config.yaml
norm: "layernorm"
parallel_block: true
optimizer: "soap_variant"
batch_tokens: [16384, 32768, 49152]
dataset: "wikipedia_en"
Each number is 500 + 40 x the weight over the matrix's rms, rounded and kept within 0 to 999. Layers, rows and columns count from 0. Numbers have three digits each.

# layer 4 MLP down (transposed), 768x192, rms 0.051, rows 307-447, columns 96-143
542436518532436515573504511515483498532544466480480524513507537521425433537488494469519464535463517537483477480560471542484489572523399542464494
628400537487510546475462512502593507560457498487462471487549531527549497444444502557452499571445514520449489443503519589493471432529529484509469
489474545460562520458492526535537515500490517529580503558554497430473554501448518471536506457481520476428467448482450551388532471527460488557429
451529547449446434448510604504478516563460428450407465463518596525528525525527494444520495456499519443460518418481502493516470506493571472510525
472519492466527518428487557503544506525511500489548457610541502481484480493533441513495513473555468444482577477448477526466470530548477544516514
470492475462428517480484484542538490539545470554515472405567514475474461593537489527506525591530525540556454421515486567545517492481558542512476
537445548529507562492504456491565512508578494519528475479556490519469537493472465525546552530494483513514484501475494475451507519503507445467447
539440487516509504389519547499559467498520504517456548485466506465464481589477475532532498479549439497551502537579445545549436502531520475505515
449509576460510503546494496453508501505550501541557504507449493528529429561559447469550458514482522435494496545470446530482513494460496546499522
630494543452497448527515441578458472493484525569406457476571459586446499518386484477556550466483530510525539524512543461481507480459459497568565
479524494547508497501568496445520583542493475533567506518508528453538407542439505476446484582502467463507519453599453452476489504463443479450515
523448508473578450505461477422481495470510480508525529525587566464495490444472509480451537495515474499461530456462556489392507513512493501468552
560492512490519486528468475515473535544518514516445475552447547465457547533510486522494551528519568472458506559623558478507542479453520484460467
563556474496499483470519575426489473552521462477446510469475476503485467534418505529535544530508538466497526516406484433568547531494532543543507
567493598454585464504534581509477539451559531474497539463534551512539480474498529485476523476460454441504516460484487513497450489413509503500478
497511515528526453468475505474473596552433510465484489574477536466465483538495512501488511436446451488560535528495541541595494493457581554497483
492507478512480500480496475529466514496514446531509452515481494487457468488507454485597450534511501438471497494468546518524521449594383583459451
543551606463465549502451459508453529463498483558459447530512474550517465455403495393576446572486523524490480528485513477522539512584457536516478
544566419418505535506511558489529412518466546536574438460480458491502531479487470537379487524554516433551467534488595482436438439531505517511474
466504447479536510462504449462570528445474531439481436504456465490462483506549478476599433526517541513496450477480506583475459578518452499480474
478545509509470459487446475542542495503441523469521527588506478435497440519525481490574460534499516483539453573546497505496404550517464492420430
529474490487545546420442469476534511527516456554466508517484499445491509455476540493537478574461492525513496450535456488516527490482452431494434
486481429459466485505530503499505509494469496540452484487417531478499481507498475502580524637487558451463542501477594559526448548523538479483505
552509515488498523535480454470520522448472468519508515525570515460490435484463502482462475517479438581466543470482520488478526531448535490503515
567489485443465539505436577572513519463520454497457563479399556470497545518484491516487532476493499467517596494488528518465537516494503557513510
495505502513508488450502511510501467481526416476534531551597533503582519553524483477532491549458507440484463449528485518479458539475470464458468
519439464487490542509508416529545464476485487547518486488433528555551461453471510545518558478542529546478481527540499562492561511544441459545525
529537484520473435484478449560439552536545536547531514504468474502544543478413445534466524552514482484502397480530582474471558598453474477500496
503510463368476460532548565516582476485520558508518552432488513525373485445490507545466514519517542521484496483481415385421442504479500462469433
495489512484526479519560468473546462460521578582492480474496534541493523525444540464512543407475450464471487468484508493593531473446541506547437
538495532481500464583482537579565485450546480493560512454527471524552548461456492533508496455513454466504519516498490504474517506509490387502498
479495439509515511431535447529522478608498487458452493469457492485463426478499527474478500481487507472470456570549499483439519519538519500468528
484511540480526424512565515495563465508487516437515549495467509586478441483546610446520472491521507543580501505523582496493500498468512521563528
500596482474510498488481509499529507474479484473492498522434436533471458452461534503510479474426459453542468513467537480430415475465471462519508
542454515463480427523473535512554526478562450572477554478536481461428500456467494570503519441414523485516404522503465489489473491569429527530515
546480509435454500468501408564453465458465524548350450434462525473494496428478572536496535490514547476494540487548545522434536474470539513508562
449394507539495449481491477427517539446476515512471507544522579496488432467558521483456559491476492517574502464517489505494507479486522598562488
582449544451534547530536479481539448443493464594554488483464470500593524461462511429480553491453546494489467441512442446500477531554404457520485
497441523520522417443509524508485470493453494416445528434487439509519523551464501554572521534509475446514519473420472510482536517450450519516491
495566511525590487454547506517442470488531458550385403527575581541495537513522528481479456455545567487457501447532511495463470540503503480539464
604445505449541463520535502531452456470487550479412497518492527488520416485472562481499506509522502625398567467526458505453456517585487508536517
562505511498497510511544470563535637430460524466530442415506492432531469440550547502449512474466524476523532479436529513424518419460518480540462
476525452469523580551436575539510521465477478510430491509435504544601442556437502455467506517504510544540492511441465528490480467437597529448519
479456588508521532544460549490482522475576539465611595419484497527501478463468508467499515475513483565533536550491540470527501496440492477593481
471493534436476465483511464507509491505460453511565458554422498533520504482475455438488578510415527551429544482511529463469523490562465505437532
485498455506538493601550516542522547499476532481503466429474499431461431516462503504517478589529525485466534474490483494492485452562461474520428
556496503477503497466459564456518548564427479523492496522542514517551414556534568543582541522526585508528501594535531501508597505488565556459504
476485442490480564505488546537477538490451501514507479486497449519428485485521512442603436560515503475462583518417523455467502459524566506489496
503557531511486496525432455546474496572435497545492555498551468509462488508551501464476502473484508435499442517418544594499547497502502590520460
498435469562509457547521409525475486415478521510456493557453494533448492486501530528500502501526515579535494514494463505474506510515490568492520
507504434509493507564481497523575527524462482529506467518484519492478556504406426522448461531458540553472528541447560488508525470475539488453470
466519496432531519513480522501524526514472499540501522586484456498519424542478533396530517509450498558460474494475592492499526486475574466490576
544546482486550408475508396498490446467403473436430492560571455426483522478371518503582503471459516538477433470466507510407605520500562447494525
543438566449417470557490484500474463512546520484448493471527453476524519523436483494477499512538489501449471483437448509502494569518467584480475
460512489477523433406563537486586456542443508476561527502567491560503461494484473514586475544499491465498489575547447564519571397567512460553500
553482557537480518559529513479503530530518517571596492507505580557553598542540520457470531503494421458399502513519516498486595496458511443457481
505487424443549503554553560512451464491551513583490496480495462440508572563549501531504582493530523559479533503501517552544542415469479495551539
528467491457544427532561476492473437545445524474512548476559441458387571550444522482522551534407502444546533538444528396423591578491460521506417
480449426476471506522501532557488476481496488424529522464488555491455519483475496474487503483520443538468524487479442505428511466481520467549457
501454509548479441509544477534502505461450541455573582527508575532490529440546487539452490508521484457429415484500533503563531467441486479471483
497500475513524393477488524507517523498549491549502548613453507547491546490447475541472488443549591499496539573457544595498462485476497477472517
446498510567557530535435533531534509430485510530529549483497509523485571425478452461560434497475428415455473438601521497554513449556575512553500
452474537429467462516479550494506517488462483520478502526458511483502520535465512554467526476500444536541515502446565484434451548542566586532526
536568507557541526526538592550533479504489542451491506440544547491437541505562468466598461476548509500500424491501425535478468437487475537510527
494583440501508496465469479551553571459548497497499485490506546556515531525490464520532515507542539397554500472493451552493504550490527470507478
428463403515488476561551557522485600471467559499470511444501458519499407538634457537427474554507520462522544462525496459520482543575437576545568
544462558521463542475556485508515485445552528421507609489554458562495422477422589552550562488464519485547548499471511443506509557582569508511466
490480527567491511531539499496476476492513487441545471393576545527459510574444443474487481472495489424513492511492472500479531504495531490492460
491484529498445533457539533454541484474520550494534479483451474447500486495490495491502501478543441513522519499543510483542466589452539510455466
518485463551516551472546540514475465476537533477504468476472572453494567463490498563458529521449494425393459521484502503488489449485487491481524
549448461465503517496521519486480499510494479471521527534550538536561548512487484469453469490527477486548526507450484515518406521480492490510481
477502509468428530428478448516460464512439479562519554513544456469504462532529446483431508524455470551462506498517474449541518438507546503456535
497439510526561508472541537532501542524533499428437524501537493420454569508556488500431529521451454487483497507477464433524479457487548505521495
430522582484547526496500559479522558508547511499473583480500522529521493495512482458517563511580520532505456511585497464542449453540445459449540
483439447425440501483524543439486440561532428436470518587488470554505454510483498501482489498502473515522473528386439524489505451496479486549534
457513492568498482500615516510537551496472468585489437473490508494535516482517444529457511498566541410476486420460544469474524535510504478479509
486523461528459515510491444434517549520525501443407521557471487482460478506452457579465469470443464489522467517416501446445543513529561491507475
503536478497435487479461458501506551493510459574470530539493433510479532584507558471456456531522507466538549500554496502531475502490516546462532
599524531484432491567487502492500516499452431513397572480545478488464507467481409437506395452538523536522493462462548480468482544527545497425497
487482543556539504434578524493511511500587477493538489532508461535522499427518500520550499485496479576498485494510488437524511506472491486538521
472493479491502466444438531477514510467517380520547543515503507496458411496514520530554510496513547455499498463492497465501511462537453548444544
453487491564490472516479534535566430531547495569492399507494509490488466502470502475461452479444460495525450518516513522444474508529538482488501
484430444610421411595467472508441413554465548506447488497466524459472528481491547542548462468555573427419459504535473494561503397435440559506473
458499475518488484573489508475480474472492491503453515521545571507503455589464493505444497536535522562519458451541559433479494512525510612532476
564440503526436441452518546485463381422463557459494517512465448550526520471507519429485526540563473455518489497523531547562443526528519474456561
508532521559571488443535520385473487513532535457458492475454500497485477493532485438529493518490458533421501502484506450514459515532486526531564
526496423538439491484496477459527530491519568450452481463485494557550495445502491452450518432524513437487498511451502500503493511398493475467469
477490438479476485490445431474549518472512542514555524492519470473461509519441445490516571466527504483579500435539549536518521575537492528495511
481473553470542487443560502452523503494507448590478469528522560528549423553497554548601511541515483470507502488508475503550495607512521500425452
478510492511504519583537479518536527502515513423554461496487502413471513429494535548492499535444438531521413504471497517579516408566477488553527
488481448476451484616458507453517559547480562416564466525433522478558555510475461429541459516525591498497443510506571576535475566547532452448526
530442495502503491508507524515463556488460464518491464502533430492416448480519503443506459474522523499493526435507541420469461505537521469516544
510472561521434487449474598472464530500494521515599539541515499507580509516570532533472533468514560480503548546512527518514531473479469535526486
457493449471463572502482483494495507531549516551526573475559553484530403505418518567477473493470474463456513446456451546445508520515480509477526
522563482528493472549530500503462572462566525481495482458377490487505436481468439447493412576500533461491499538473512512445483461454506499530476
579466506484462495475546554535497499533469554471572545571493584405549518492514564504452532413462470583495494537527493418506505504462494525460495
454493486502495523541459426530522475462519500555521573419534420494451416459544554500457513567478485497485520459521452476497555480446489414523468
519439502469439537583525520529479520515494466514466518494415610545552577500545509520554553542545460593500486464516453568533537485470487524492471
454493479431449518478483542480547475479500454571513525560540519477457469494499559486613510469454499513524467434460496536511526466479533521473468
502544462499490515505562438534544511467512552556492460569508488482513467481498458520440535491514505534586522492514508502498463437516513541513529
502580523526513490524518478462514526530489546517508476490500518519512529491501531449470474471515516521406568417529436459510509504494576542484498
515456515420435475587482534454606492516453616448496496493485460512514493585493491566473413498533440580577442510519552468566453500502596497474487
513514497478522456567572464439518542555516511535474514504477468489487516463523512473448480459497437515498433584553516497497463462585523475555490
504462514460454564419566487491555500454500453508457476488528481490562519479430499520578532522445457515525500456573470473583549506480486436482490
506504461552504483504461491432494412443533451488569506480401543486561489453587446464511583420545493519435486463443463552489487497555472443514565
466593518471492492497502430507464521445460496458540507556456494520527433507515488531515526521482522498480498497608487442514564432534400478516506
434528482428452517513434505511535420475434487529558448536517528463525521565442535434442504541557555463492505514541571389500506551528530521471481
450569476514463447497511539527516549528534412515512497444481445538457371535538529430517547499475522480465417509457493518475522472490489569533535
505453518512499457491526433468483501532449569476471490408482546462561488485505490507521504486535525441403520461567523539490507529461537506506548
531534528548488436515525497451453536458443522504413520478483508513425479440530588490479477438462466593507454477523473371541471518484458450510497
470468517504441466492503523567468470567453421515565465463546537474466478470564538552492490531527566545463455542527505550474488564467465546524487
503510536428481520500533459455418557447498521467462504536530546554466503443440504463508556506593436522491587520444539487454483499518520540478487
495503469490537433537525562514545508520451479472557508421482568485499533551508595531449453483508523478532469503521518485525558535434541486536535
472472488509501458529524516437525562442438530562457500435466460470475521502491577463500562458469426499490555465448466473541533474452529560428545
555534484481491508492441450558455454489615495563461539526439480500495530393459506553457408569477498544510447479452532448514581612518493532501478
433559507490436473542566542455480516470479550545528535519524404486535535428494416493478478453503490583449495500499489468489506529527444497512519
474477507492590495505502456525489486452509506491513524464519472433502563507462482514509532496527430517520449520505508475479477472542474420536425
411456529451504483556470537463474512532510520539493491541457475501455594574452491517524468513474522472563498505484458509522609486580522452498498
515460472552426512497464508563435488461468597492453458439481493504481482475585503512483441500545522511456463494461498508508544549526446538478591
544472481449522502464487516547513469555498470497453496557527515482581436455522507550474451493565478461556478533529438469481457467453542477545446
517443483500437527513506480514464478503491543517485446499500574504486479590523519458554538478564567488528548565463526448531492453443483498501512
570443434525448484498471467579478509531476496559522494465519585475495556474488598527522474584483477557535513533479466538534491496516546521496508
468465516532518484560440576474544482476399491442512456550513479490493490481522517456503403516514495518509486492539511460555548480605484444523474
493494473442541541492490504469403511425547549422587416538488524502518496527499444455475519471509524408476518446431503541513500499547473464551532
467477511462496421539478430497585522431527462429467555514479543581517471491546498506489512497520425528583440515555489529510530479481562490513537
495493496499542509483496509540563508511508500518501524598523573567484516544556433516507411484463518500558477527477521498532562519414473502501527
467541490485497462548493561526478493495520547525526493499488520517582514511445557464525437563439495474436538475553462541509501471548546498518438
439462467479489487512523511525497467475518528473485563544522538487405461494622544498453538487539496513535444548484459534554472477453470565542478
482506480442464548540493543492489516534508529528500538523577536509517471504522566551511550504474468565498491472505564485540502544535577481502494
460504534500506479497592482523503578572514474560470505519480524451489518493516545511539504543445437524515440502594467502528509508480499480550490
498486431499489478561592557527464524528484537482542491546450532562530494519459425489504417515503452538504547499442465494508485453427542503528486
523490470502521575543454517564438543497464475555552498476462442479466520541468418518515485498523491524475513553550555442533499425500505496624472
545497513500509530525541527471472498464492452442507471537490472500497477422580512476436518531482466446526380486457497571474523566496554466519540
499638551523437574510445501459546517433543514553447528494474481551531526515489495503533476523439486528457484473561527498494521509465420453526511
476525509551472480486475534432480566455490551540514483555545483465400519489525500479470457465526501482547539501513461505452535610496470465448479
577508468486484481518483501436452461528493476589499547519481600468479516464549516515420486516586530498519519482492520433479465527494529499549491
526520513496472478410470511495505495447531470501546510460479537556510552534482538406516480503570514491497448507555537426496454447512591457523498
475460505490505552494551463483449474564482523476451472460447452564514511579438542422517464541525557402464494500470487574545521538519558469521504
483491550497491451483528513465466522570499462413429476538446491576596559462646489514494538454429529457520536537540414517533479464502502520523499
482506497504535443514524455483514481490505494513518505484560419472455461526517537470491507444503513543520525540471507520513529446538568494455511
538567547533517506504545433535435524571504453476442512463509484509474538485526450479463476488524468437470539541433606488459471518501561452521526
# layer 4 MLP up, 768x192, rms 0.051, rows 308-448, columns 96-143
561478462583435451448501573518444462562469463460491552500463568529501521475535610478471574535518494546475477528482468525530500480477497537519469
461526523454471497469495490521515411498475514518418535490454487513471528521522512506534539398529573496467529460494493514590497549570495494504534
587538511596473488445537434488533507512494549431511425449541483523496517494469503438409484459488495487522541524494442515525503555456497479496527
471544470500483526538465461498421476531491547474536482482532462561468576497492506477530434474394504590568536520523474496550471480492558452455561
498532522500493474546471533478504528572436448508479610499462454494508543553498432528528492546510480515585474499496485493465571576476534559554457
480543503524518515485442444454536450508469491451490544517500508457476465541512497500466512551529486456453538481519527503530537521545459493480473
451541471582481490567464482513505512461476555481520539519525479472553583473467503560507460424544514398533447499526498491513500479583484535437492
486480535524468534440502510459481494544458538442534506512541540566510495444519506477444528549475527485529461517493535547421484408468439488456443
500518478512466576542551441550425532440507509530522446417549544488566502501497562526551504508525458459539526485536457421542525445457474471481454
532508536476499488450480510510449449534544465532486525491402604491535497579545500515592530440554499517481517571493517512541565525455557462492481
422438474532406487586503493547571434455575447478481486487475468544427574533512482465578402518580551529547496520538478472546513495496428541558457
507546474437509477447458530513499444554458539463503480495508508519555488463512546491581554567514413432505493473582484429482494508494535545440568
546524505481486416473479489477446483502483470495544453496456512470557473477463487476394551448530521444518523477431474497498513491514534547523441
496543468502476537533499518456445442564515575498411430579490421496455505507566516489457444500497573421482497470524481555539529510482482477515512
589455449593503490500492542462483484484516546494550480523541496490434486502499461449476434487499485501394481506525493516477526453544461454538524
500496504474498518514486500507463519438489429526487452497520471553484533494450495588502512497526499500483517564523468475451542545450613499625528
464545450543438472476478526460522472501465539407450510495492480575482497573483409504462407459496452510504456438500527386511482481485566419478456
552493483447535588505473438533477417591514508576506578495528481473499542520444519583476554500544424511468544512517469513564495482564445510484466
487579561537520521509522513524507428508410583532498493508431410521587478528477485498485481488547422490470518506472506557534552545477541503489527
493470465484576505465480502502465467492487536558497463468478479485533507471501427488472518444460562565540574512474482531474499460504512536511563
486446520479444517483485512449448480409508494490487532489501539534440595540526497430435528453478485436463528476604440435561547527446514528543524
523528434556486495554407527488484444515555422490505464467558501469580479512516506501519393483530534498562577494571580468448455513502569460484497
531508533481493531469445553511433543495526537455470507500522540463552482524478482572515522599506568426469539515549518489460431538557528549487539
590482519526470512483553503515492453597536543490560544449492548509504441546495476441435500444500511525518488436527564453508514498495495514487439
502507463495479529515501523551485492533517426521494557441475476539554538542550436543523526501540522481487491499551527538476466516485490451520475
504540490543511463425460552582514461449511507425462506494591437423491521540467503416523431510503544466512527502476619480481576469502453526449473
516504499484492523581531545516530433555454497453488490548573496421469484568484499520572517560465439499497516519586524573464527451528527506504466
522508542520461463516479506524463528531518482474470560428522527509481487526521486517502428454560475477498468508442487431404508565514537457439562
489561477462518447483437474550481490488525505417538436492545543514539469520449554462536501545576515525488513527489476441497474442567477533427527
490475460459560481448498471430489455519518502489535518549467527538422362473540482522481535569523471507483455494550529447499503519538527576540485
509489500477524447472482544437526413437486460589529481502554478507548523503497444480533584541468525525530530462456458494524526568435462529494490
450478504421474467570539481472500492431552489516492562486534458484534479504411483488552455562430494504487499593525499451491577505489505542539461
559532485500528505538531551521477534522469534468459560371589505492459553518478491542458529515519530486505500549514479563480482499498500487543561
420518503529480534459501543503504494531521495560466522572430469504525429414512457478563474472560525528476542535505510567514562454538502525500509
519491464461459436462567424454489592544488473488530510483563480586493460517525568515592478523465478493506529458537521517497549523519523545456400
503495454466497557526520525534475518499479482472521506456602460429546526527521520557454521485507450490495403573469602520502457446499456479487535
612541520486494426480499495520467500515462512519489481582528487524492465433517437578491565437481447485487494526447591446510526463505509503551493
500567478518491548511507505477538542493489563577505515532541436500514527478415522495486442518555502484546480554557478522570470476511519497501412
472528511465526455502495592476542440547475587494487527537520503522475478499530491549500528477474445541455550507508570572518493438371443558483453
448546480541543422445445470439544417478517520455523528510548439516519477523499447484447561522550475528456498485459485489457542467558548522517501
476519464446498536535484415437499495518488528443466522483496522487500494489453457509457471504541405505487536473524518453533519565523480583519534
470542487522474462494545520499567512496536495477477500542458586496559501504518517539494531458559490490466472467523544477488545505542491512525491
518431486569517499518586567478546497567466475485599523546463435489492473448479500443474528579477511568485476494537561514556481569402502446549478
444437541566469442471529468547459499513514512515521411466467473481482481473582475466504452427542482479552506514554515478526526442416481529531497
523480435462379517450468542495536385541576493461495537518549503590461529460553583528467489509425544503485524462559492503452542462500528510561479
513452533476494518534471454528396470465503437520524400535479483497542507479514461541571486522548476464533445588443449486492508493436522550518520
419445506468588491499589550555497512539504488449468504491546478486493464538519460560508419598453483469509530513516556447523471534530539545494571
503557568505511574489587554545532562512528541418552481504417570524457574497488500427481568558476469526480501604457464555508484554501543548510509
551516469474496533460449458545547468521467567466524499463469462512453482503550543537473541508465480484483478514541462493552498428520512450525555
519570577484541488522458550480491418472592460498538482463522427526477464448528560523517508424591519513522529527486421444544479554547497493502567
555472544491440523478477509450493531424547485462518484509517385434528516443497522559512515529498480431470476551520520451520519526524521506488457
510585520510531472464545499443446482517462476518405440540519480489470475481521523507459478516538530497475561442468543455575565500504480452529498
475513539446501513468528499523501490563454555514508515447418486519459496579499524523498509540479457530557541471512529526505568507551512421530479
512469515463488517518474501479527464520463506514532463569535538514544541520455536520482505424539424531587550508467578560526459454430466497449495
457571562495486466492493522534496414508484415455457477503509547466461529466426539477513546483474476472479531501525485462499495556462564528490566
482532526517477520521534574542516529459505428426449485558473511539499517465487449429507533536489495505495533486462562420522438496530495494525483
480531449474529505405425635550468502566473572479532531572486451488444495498474552515531574540474450571490514487553498497509567532439515532514492
472461599443386466482503453554490488466575484518480484512520542532523519502461552516475490491558450445528422462543518433452411499436541408518485
498510501538519515508460513462531451519574490534494494451536488520494535500458470440542513560494523495521508508512466482534471498469543535431535
555542486473412430540513529468527520493498449525452480512501508512467544458535513496459481476562446492557465574515539488521475470560480496525507
510620460387531551466583519542539509502538454483414453484526555487562468552493484526501488537487503573512532458552590455457486527540498512505523
470524504472561539557518441446466488523479435501479483571528463480483534491484493530472430431507547508457606527486496483463475487490510563514440
561435452527465515528422490508531459493524483486502487497542529458534412494496459576417509425435507446476535531498462430568457465558433473461512
530495501526469522466488486410489437533545554454471539495465527510518487484498416531461568507518444536493506514583479535519437539547498535563482
451476494569509496546447525459539457546450534460569485499483534548503536502519543540518467514517544496520534410510439428535495544527435507525485
487496479488469493523487600577522490561443579521472462505441523452549531502495554507547537457594445474435513486489540559497481465425466523450573
565511458495475474453530410500556523465480498561496496483494464444560583549483449465516569518522508519476504537534461477509481454470439552526512
561493447496441494496511456522505486527510568522537519538484521552555491468503500532514528500480503507452502489501523509507562420534495469468415
470569550523442518546461548501488469482510503518476505418353545488545452549453522476550494531475493483505494470518444444457546530531481489529505
480574556434497573598524500515459482544538495444493440457517525571471528491530490487525498562491462491445479494484490538444496568506515473554548
568555562489480553514464501528487492497485558522486550557547517462492549543516507529498518549460535559525511471485523543521462519462562541513487
496465432422576547445491507465483391571434541530533463513493568521505489482494466463475519485496487460486489495406513544477497538487512433456479
481508497506540540462505503547426514499510400508535464442523578511490494474440504524466475567469467531534558482465524463453550406404480556533458
567542584545466515484521470502556537463493471502486468523517509513541449518486482471452462499650466479470530530441487480563486553532498459533480
513458487471521482464504472475528487569545524398520508507517473536484473485551546450482438521504414519473521509514470523535488543501480464456531
540543492499505516480569489534461506527468484481502504524523502468477432499538495530544525490457532469520505535499526526437527419453547501532454
496456540439431475491554539473518481528481510506399541548475528538475488447547512455440499466537468453477530552512470548456460499520466480571443
454519484531439560479458527544519479470502484525476527501507509447557541486472534521529501516479460432487444554482486456529516466530456487544486
446504586509461441494468467424503486495422447455567478578394517473459551595458528447511500548503500494500450424478481487522548527431460469490481
532462509531502497520492583556465501549447444476571514561528501496499557450516588476475497564494524465478451540530505418466542568422516458570481
533450471536535532475494506591484480450461589509455467522494512492473561466555489581511633493476473486469504468496548561524454589548447421542508
474492405560446517536454565511434520512501561425466562504527529468515577517542449467530552487506503451490531448541528548511496418457522581474579
504529493521527500515529499435494503467543436474401499532433513525497567485503478500515493517527471535509580496523485470535426456482493447446551
454544511550472542503530579488558452541551511542534465519447528470529514478504458507504509511584465551478593469461507501511438499483434408496533
541579574538495501491490467565531526485519481479500454484526551528485476513514457570425434521465476542453563519527496525583542548421459518501563
530535552510527486469484577533512479527391516569522529522491562528606514533491478535432470488509487496583550460464565516543526444525446561583524
476440578495486472501500604589445489553476474501493516516496544533504491540489542470515554482501515511511509478481531531488467537505485586481499
547478480505562536496488557546478474539576593442555493522550476488523539412518427446456497475505431510524485471528538496459516447491473472520521
443496536478517578511474494523473484515437545530519580536475569502507470511393481466506515540534517482392537437500481450533493504514477534510524
538506464591525464500433469565429537575562537466529515433494449429492567506482498534491501498519557482512432502515496509496517513481546590534513
495495551508521558514448462542434441472475442512500509507438508513466539546448555510486522460515442432454501515480514495527474497508476482460497
497466470507544488504485543517496476542495475469553512495492484512417434526497524505455535439453532445493556473473477541459448454495511557522479
456444451475497506528515564484437533488517458518562480468481506482500474500543493568550512523520510551519522473482498524544516517511506465500505
588473517489475553417521494513518546546487445492524484556521579492531475554514438529504511452419479455460575457541538517514480484542522544541494
582501412540504507492545557530473503528485505499548506558465513425470491470531502506438491465463432510483489471471444451476533592557491544527586
519556487538547502455516444546491475491461395520489451484494467492538450439527552483503563498509523485532481508539545468543559498408461539524498
468552456524515471461426461478508459490434584496539569438544516529491497533473528486431424518513558469506554530488486502532502500536498554530432
584538528488517484512474525484496556470494561514491610550527512585552508501500487573507546547562467478485576506538521500500492502601506417517577
478542460528491511512434433523485549561529489435455508454435488509521548541503488476565512489526492482466487565530504484480466525455463532502537
521457510505561467522495563495510507504473523526492533539568498441542538466471423453515516501492552575512527567511460476474529505432483513508573
601432546437481490599474493511445493522481535443458502454540405468511509452490583510459535544508429505520493540533529548496444492558489471477474
494584491508557475512488482468464536492529559545486455538561481499532493542457425568467452517566493512506485444482524517521511514528415540558541
540550502505462415526542551407507522494457451476541465560517490562471486470515569496490488482536491465430522442454527529579594499543506454436459
506468519575538463502495503484518554613497502512471521491530416500474551476526473532460548505516491494434518537438493502529482562541520495499538
543492505493492406549553544380478470446500451477479448502510527554515589460530520517530561472536528507471484473468553467554493468499490458486466
470557529513522512586462508433510500524470562553478527484500466568523419527488458476479531496494506492530454499529453490519468493505491455475477
480506493555502497511566510407503488503466539514524550577528515559453517506506500536462477515519532478412521519510456511427504467494427524489559
556522481516583547523456550491503477460558398455526510565490449512543485484516584398523597478475534500444550543468517500517472511531514500505527
560517445514492476532583505512487588563503538465511509482483449530558502516587589533474483627582493506453541558503475469530453459436441533543516
504473504504463450437557508479430504473469539510540597545459542546488564411523550522461460549474459505429497466512549504506554486524517501504461
502570413471511495513476548526519505553480506571414491500510524535568533533455491533467482574443536456440498434485474480576516439488516466542511
445508409455552502534493514539526462505498542456514493496513495476503516493481560535534439507506493456488486479514475516479478491531515482498557
477499446519524534469549473573467459513442575506503530541473533541502513519498551501468420417534492489517568435533569519532410534504559522428541
504478515465455499488519431565439476447479506457533562498422535603476520453480517521459470575508502442574479509472477493515519532513514509528453
512520503517435474537508533421488548499474498539528465489501488486459467471419483442590514476465494534486530528475473461449506484453510472467487
483469473504474492520496486510436538528479458489528476472511415539544537442479548536444496489531547466533530536502506473513412532486497492522460
488558511496485507475513568491520509517471528613453505486514484463476473493449514483549542524551455491509578466472508463508621537511525507491433
517490455516516446491527476473481521543473533523561491499434516521548536552499517489473467497413457551504518464442395467537503462533468534567496
496585455501464534489485506491489500502468449469505590563484523517531537504512494480416454483562490394503451481518536485504507489462486518546470
486524459498595523508524565474512501460442513443537500546474508552540572479475458524475432544516492459436522474507482515531535525455560549528573
462531576451466573569466500432543528507552538450458524488525518524497490508435458478515513538507502487465513513542496506514501451490421461428430
521472559551503528573506528518490523552587502475533494556462502487406498498592472514476443520545508571593503529543486544462481530512467453532551
548467495460508551575524435470456522514508537464467548471467450517486548516450482513487448446556473489503419514474541540480447520501439523456497
475451504488502531529508485524485520488469480543523430481580453547483507468542531498475543514514494493473474482450492464564496451506493537431417
489510562574537472492601495543502496555579503502570512451541471486517527493491450454481505547441479516510502528485511472481512490486521509477495
486531511497463540538431510463566480468514464504522547454465554562497577528530503589539522458524518496432527515476539551509505557534490432551550
476532534467455461497498447439411528475577535528545459495405516558552447491432469508435457560469521522537382495406491487489463470464514481502463
509518456533509435540532458502466522518584417551502382475484443513525511531520465435483541521514444506470518568604472453502533456588505519572551
470508558515509484494492433486487492490505487527511558500525456537535470511427457543504524537558480460447477534565462465492523479565421497526521
489491480515478480509493506501476502543470536477553538527479531502500540487506480556563416511546407498465547530421462445497516501444523504477559
531533521504539525555544530432556473486497495501495431551551479509470600523487480541519537495491487482567475473510465452545497495494476492551512
535569419510481558454551466524484497528520514469521452439458431464511471576475455474547460494460467494485468532513457575499449490548507507552524
528454412588462469536540533553476496528515529549475504523548494496516531423536503507455481469526537469533521506547501491519482525500505527530475
540511507501467475526526501478548511514533513432434547558508484406510506501518505498471527518535518497573467484575546543506517504574528575524447
523481508450503508572488532491541519523508505495523485469481478525545478539456478571471527486508518463439529440486499490519469479528460484468488
514502567478547442482547568455477452571458485558499469525524505516490502485473425460551495490447541460489514540478420497522443503499523531506512
428510533508463466481505493515482506550477494424462570553464482543634537458457493481484467546500508521527567458574520557594379575506514494529589
537455494489575452482431528587514515583529533487522526575489530464472483521451506482435479445514536483575520519489543442504567419475565527495469
541470468517528503509488514534464523508426486517486495444478511514476432497513433551522562510525499494447478484499459546524528547509503504517514
537539509517502473417531529484410469546551505510476510494512434468510501500537561427514501447504472525416527492497528519461527480459502479550477
571504553540448561483551578565502459456547498565549419546557497444512445493546532527511492455468506508460477465493533510509494488495446465556538